config = dict(
    head_dim=32,
    d_mlp=384,
    norm='layernorm',
    norm_place='pre',
    attn_scale=0.177,
    parallel_block=False,
    init_std_qkv=0.051,
    init_std_down=0.0121,
    optimizer='muon_variant',
    grad_clip=1.0,
    schedule='wsd',
    decay_shape='sqrt',
)
Each number is 500 + 40 x the weight over its row's rms, rounded and kept within 0 to 999. Layers, rows and columns count from 0. Numbers have three digits each. The size before them is the row's rms in percent of the matrix's.

# layer 4 attention key, 96x96, rms 0.206, rows 33-95, columns 0-95
121:501544468514497512568505474461453543518544502596486467502491494474503423599514502512490532481436479454515464537546503526497440501568631501452557485534430503539514518473485441445492540482506560565499515486494475497567571509429517503454470431477526477457460485471480552471506432495474501504
115:520458492553518496472554486492466532505507580423460479489567494464453429517488500519497472481465436483481496429522468563506574441520522526483515538490548527475467529525588468542539530540462447457449553439501545496597513485448558508507474509497526416495476576536531483567453459465467467490
111:527503536532443507518516490501486525505428431498490521536547473502425522507430482545523503515486461486531514486473548509499522526547543427361578461553475458546501504513550477544504478452508435562481513518422528521521517492530523399487501547489449481480576518514535479549423439490482547527
121:502498524523508479482563465487426539458493557481450452362440494498502503526510538445507516520520503513514541452493491521544523471444487476524483547574500467558458500536477515532578490485463508495512497480372496466478479505556542548525444496471418568536502469500523570507540501415512558513
105:575489556475424530438531531529494472464498479541489462513470467527553429487432472497562462506555467519473553446559447521468581466545468549419532572443475491490569487506490553506549534509507484519454478517527475439447501520446528518430525474468529498509480495531567507494445507575479552465
115:492407477537517510532559528444483447498501538500515555484520472550541495551493460507478533491546562437425531499526500539516534452502502533452463529502461507522486462595562512589528488554457434474452477472401574556503517530503519541417466517491524501505483490494460464533512470508533417443
112:501459535577533518565466499405485566522507459477462581513503473444477444429448437492497397555558554515489466595478505570514482523466438486525515500485482530535457490447522481532491531502516490425504460575484514458519477467525522486511510558568539520480481506538535486459442508484498557508
105:508579446452513489493426510469546543568475538490527506445558505489519487530481519438489507522482474548487598535519485529504539474523473510474499532443443502448555539518456566490468487478500471501576518581446491531540427483472516515458520436517541484497512480483564414533479443412444501569
118:476554490524597514531478465557465514482459498531556514477481586506515560484447484532539464544517482460554513490477473473610494521543490475502527463484496457526501486504561445516529530507406499492465484484470488476531419474499509546442488434444501569554515530412445500569500478563432516463
113:506492455485451536500490533530398546509458486509446531456505451572562539480443509476492514532433494466464517517500443476480475440557601473510500503511484482475559481549517463527532499438534507538559488504559537470518481490464601519460466533502506488471517470538455562546503475460623446480
104:511552559517439465431463520562485500537428531520554465477549560548492485515512513521535468497512450451451427546514579491449581551518535446478532529392415466478473544492525495498497475519481463544482488510542503500453570497487510499428403532440515461509517517486531516510537548506462502487
104:493557462424439462527470531534509508489521494517531510516504535445512457562472514529458478553506486468473485453541445591575517465554468488550587492495480450505515480462553513591495489469527494551480475474506500385505444447546508507508496444450557546485526509543518480495519441541469400527
110:519516520499464484425501579416536477518497506522471460516471512548566486530465514651459506522519449546546551497498536470484519515473539476484502569457430438472496485468494565486532486468467528544569447549482467518525506536502418451488531442536499487466456520465439498522511567483451524454
111:500462580565507499450524417545415497486524450546579448556544523502474463494483538454458547494417484479466473578495456494485536566469540486522548463526479539490461475531477565509556511486466489506557443450530505550447522508447497471485466443547474454553455547544512554529451498515543495492
109:491517578471514451535540524497494468477553474560571602482450412409500477470511548486461436519570494570488522528543538470480472468476514536468494502469527413432522572501535435455489472537502443528497460541486547494520512481495562516446510518509496435522557516483513509505524570485456453483
121:494573482451500499500533394540520531491544407513561493505478497471534495504543543507526457444462453478507468501452568485453478515539513551493592463475445497501462547492449526496493498507531503498517555485518478428499514597388505497515547446452543468514485525498405563526530510501557466505
107:480421555518544448466439534524512531450566520466435601464481501531465501524501474532465474576511548503556535484543527496536457530441540509483459498502566465510478514475496564510462552473473503504483499500491448528372559453508486518431494409552492503513466510503464559472458478518566505521
101:511494506443540522511491484453555524496520450531500478520506509527433530491537491550549441430510461433483456502521475479491423495548511507470433557563470527494507512508437519553530512497555460496534437485493402480477486427561467507598469481508445516520452531529477545547588496595515475450
107:458493543464563529478513539493528514528491444480521433525448533568550505462499486536441515563523528458470470394499516497407520537535521524488512538491487533500477486540515511575483433565452600480507526535496443486519510421479442524519509505448533464434529479537517498542565470458434490433
121:514518529549528495528501442508524502513471420440392474479505531453495561489493524506443568489427462467509513566509512530479380530471488482509517421525563474505503492487486519506534464563460530552495567442587465504544507564471456530446407551532485493480517511519504525491550523512549500483
101:425523473412484478490565539509482482591541514474515473465566533507518437496577449544558566512484497456479491415501500610487536445519524478476470460503523430578492531461510540471543563471505503461517474457491561480495492497494503469454484532477540439532482477526495461530509590511482439487
107:562463458555518512511476453544500538526528483513502486464487531569460540521460586549536524539555453537550457511451553405458480468482441505435543507566556476488472509514474497498420504476506424585482468456504545470460486583446480505538528511533494471420538530541444466528512509485498494454
106:519441488507484524491493555500576577431554491467499461561513430537526476501505484522497441494576487494487515464437412516505518487552467496551530464495473491426494514562519443477484549470520530446475432420506474577542538463565586538498470531462405534529508470546541498511485492472483519501
109:518501542449488464473564512531471520583610556469485418508479503472508471492551442486459464480552460491535472502520533474546485467555561461465487488464537511529627425498440569535529486477494524519470485523464493466463466534558476519458511453594523478465489466551501482462462467519468547508
138:594456544506460505491502494494586467532509479463473424523488454487463466480473546453502496459555426500547502459447496554480560531495521484542421523606521526526467505485556456507487466513451543549505481560490502562502427484436485509493495493495498515430481482580503520530478542525616479485
114:402510484479455505546558482495494501533541517522515465497494584472522461530507414462509546468536484497506524465435509457520471458462490478529540545449480531496495524517538508355467485501499444536415483475557438540523494502453521507501541522571433545539558528508517587536546521451510459501
114:474583553502494506451527486448609612513462555504474507433536545494457471468436512481525469476508493477513441509544418590549427577484464449521495565522492486533506470570541534514498516488504537522515530457439552509509503478539522471481471480464490476495508471485521456493469446442543479552
101:520452553492411506488467518514571513517570502503548474505522582549509540462515489464528499549462498479513484469484555522541472441512495460490575532512485561470522530456448572467513501508492568433509455438448542520430577445497494505474525566518483407472484444522453516477551527542522490424
096:448502530552409506490435474476497521550520497478511592500456451525499494475457567508520499502532548582547512522531428450500496416571453542512496554533489486530465476478437566545544543463486517464480403516508457438489489531508448588490449514517513464493500556474500510515517426467552507513
118:509532581538545480488568543486469522475496551547487477517613517497548515485501478452541491507436489408542457453480487550599440523522489430571477441504482526475471500471534494529461561535477473548424508501503500555579493491435538433500488477495505519499469537474521490489493429564473484469
110:554458505524537488553515477529453511438494457441500522506526571462473573569495596522451536511469444461508483480469519560495503493546544494490483540552464479457499428542446491492520469561498390501466496415497524490562519501470538520428498471521447574536539459458557489539519486486566479485
076:469527490545461507466461502540518476479509513444529538486595592505471473555513498459498544542524481551474516525528522507536475480423471533494423500522542389558530537447493464403548424558443544446513503492520446520515440487514514550483451510467498515564533499509459476524443516567454512497
090:487561445537523522507535392498474438455511472472522529518526495480512560541525503490475537529405479449497515501459600436493475542617509536546524433506535485553503497449516524508443469501501496527447620496502504437483473530454462467467538510497523495514485516545523571467536445487506470489
099:529415491558456558521525488529515492495503506456454492447475493535442476487444488424497480444475490508516537433503502539564536499460464485516424587625539469479535493463516544532531464527420485514511445467494489481513482503482502504500488563507531547467502432563577483512480525459610515491
076:559476533445538507479483446522535625543476415483452525499492466529471602410471502536480542546454503483500543496499535483557459555565461486509501445550489560494484510421520455496479459506478485551517461496518496556462510475459478475471470486505544415474538508521438518473496450521521558554
075:472458512505408484491552461546460468532478514599574519449504512552461517490497571504475513502543471523488472547534467440472461493570520541399503528484473424517575520482515463439491496444486500541575528473551511504502472587460437484486558491471497473522495545475518568477502499461432536475
079:512519532460497522473470531481551429506481504446539504444439507520501499548525472478500500548522551597526546492480583510493489477514453509512495560521471485484525491561546524588484479410502478360599458477504500462461497439554457481485505514493544455475501514502459449506505519572420511509
079:500423597453433521463550471510541534561515427492481509461573474513502495537442513394468547532539505517467492562482480533474463521460522452551528497444571540455481517488478453491466503505548524502510537431447581495541442486524509478460549525507436546547481532544493514527460480445514461464
079:577501416552580513604465456571510479488474475522456501471506580527510517558538471499466427510488566528477480490491488504546498528515510490466492516432514472474544572488460431511513486455473498518544524527536484442544512509516451445475534542532465472482507543432481403495410461530534473469
084:473467518482492405541575544440466461460562583508392444478540478509436506555505534512446519524524469498475480431540514572511543444535490500441505543491533465513497462504520475529532499544424474527510478445417490538532504502536561541549465448543453569501549488468495510502484473548496497485
078:517452525541529484452517418533414491527499524548417545490479538558532529520491463425484545477513446512466415495458543565453511514530476495535481488591506513459474504587507529481522490490474502524466518486592526480583540499454449506530457541531484494547599458502463492517480422494508504482
081:547538523527492542513456447461539482465464526479478507495475472464555538432460476514500517440514560448591514541525513493504520555549542477550462439535540502515481486493525451511515438434482483509540566467447573518488427557520482532426397431499414487557514473487518509538478521449540514533
088:585493513538430470436510476496496484474543451522505498535483507452536417508540458533484520431500510488496477480507545488431524465494520557398509494466519515470548585394476592451538566439540476500533497495523457483464513534483495548520533435556496492513560484504536516486429565545496499468
071:466509506539583509476531445471501464513457440484512421526542541492555505480417490531498555486523470567564486461475538455542529488546486469447447507461577537515540421464507581493542512535479503530458453520538510538505469519535480448521528435440459466558469456522528538515453469525461600506
081:581466463576522561558503475505518504435528548502496468520453463491479565438508548492551504553483498450519479482527496510502481464474528457481455505617527532439548424511487473509494487552500587457497441494464464519430548482494482440532465449497485575542499465553455553446464510529521439489
086:490419495463458486441531496542457447577535578440475541429512451466586490460523437526436459536559608504471546412451475526544494482508479547524479529521530540497500486496513509485503553473516481481461493507466540446437481536543498530481528516473436503518501497565500505459542559498549538464
093:447448483544514523546465470492462475494527492469462501489506503480499550531458479419490565564411523549509549559480506500529421488487514501512522457536528497526513567554497471469435516484574419475545557515503514542518469535508490454455497415573498545535445576512484480389503455507538530468
086:457510572482526527500497513525428514484502425514534412531556569509524594509534501494464478483410468472552494481517465493528482553446508393501575569504528433486530467469525511493483466530469553492481487505535475410503503524509549534544577431464524545468538507447475437514501508514481466504
089:511521507550468508485545465518483564507379483475489424444467527566483427498549509467489480538476504521411511503402430482445504441544474526556484400555493513503495493517525410539440536507528537495499551505536553545481511471475514561510513494525506509532527533470555528583493511484512518504
076:518439499470537466580459498534574496479427531527514536518502464572540518490434438509409472447482492500507563577450470528500441505592518517525429521510498483506524518508517497474540500458452507519585444590515452480439458494528507509576487486526558514454467484528512473490493526449503428487
088:477527560487518478495535559466476568479446525530525563514494534458508523527481467453598471536498495486515426602513524561488516577562538497493432459525462501496465477493483534482522537551474461501462501458477570486498526455480531402501510445475453526435460529456496471482450562451415508535
087:499485515496479562499557464507468451466455499520509583525486491425523513541564511511505533491483513518515535476493466495503407504497537420528437390555496527550480501502514509487478555483501489551505513456488534568473468511584515451624522540488459431571474512464466522530472431436511460505
078:492557497404502489519545447448516476494554518476623514463475553472553502482527494443514548517603496489450510467534489528553522465517416515417503502437580529544547520511541455474535504500512522465454524495534488495458445486506541488489545463520467471488475401478503517532543472459519432479
092:499612518549542518513537465556454552454442539483497429512564590455448505470485523443490524475483505441522486516441506491533480574398501502492509452536496532457466446544514480483524540474452491532508480412543423543534514540483529495503456539527444546458532477489510500495515502481591519495
080:481452448470585524552487502442535518477509497423456496479545488433471580592445558532521499532455459495555434530447408586523428517536436514514464518542514506496490476496522443490506554436509468486462469497460481507509501501529508550476506484442509520495538571461576517503490560473513537486
088:504430510575501502478547541522507514447483514458428501506439487565514553510553454517515556441580473436523538424479432488474556446460471528534443562530540511546418495594557466528512493513486515491411560476463547530481477464516540507482513481499432522454474550505462494506488475476531508492
076:529381499547504482550512475428509494487478423507497510471559494467512539519488486447452523509446546462494481531518487514543443547444502542486500524523498530570480474530508523507529484539502454423465557447523527510548520437417558552530476574516447506492546406482569531517515479558554444481
086:564496507506473498487536585511464513451511493485529460459488481528410441458438482514555530555552471522484453499487521451454570554498531463511505496524491476498566477489505437495592496421500491502453453571542531467504507503547548568406575552457511551482513455493527531449433514475525462486
078:460518431407460529562493489582516453518510421621522508524493453518521487549455431536480480514478484551511522537456455528502593435523525513475578499522506512464480512539469471519548521446516587499519450491518515472559569475500467435473508442523489460467546507473506489500440519480527516474
083:483499465532549509522500460577435535591506497519491529477545444468385528543476456529442510481510536515493437523506543536483453473479471535479576466586512481498535431455522414478513535522556412440508527559502494529476521515497545460556509479507509473499471554448466457497527503470444527554
091:509491496533473502552422482573544456560505491501530572471543565560500542458509497533448537485418503399499498525486519504508426523509469502530548461483499581413493489493412504592474520482466542534535539469548520475488505480427480473445518479512530543489487445468480500528504456589519521473
083:461485492426460562533489516515447507535522458515495536552530518499568504510533479433526462567548456441483507452480534470485483493539492526452459530471511515532457510486524424506577502500577517475528478472446502443464496581502515500624444499494577482515500470503584455421507495553466511435
082:544472551500548464561454490563548520452486424491482481444482521553441511474510493543494452555471468411529478536438541505524445518536504391491523501510476495463489509430515497440486514502454551500451536439544499562500566475538514497527434542495413482549557496539547530518536498520566532481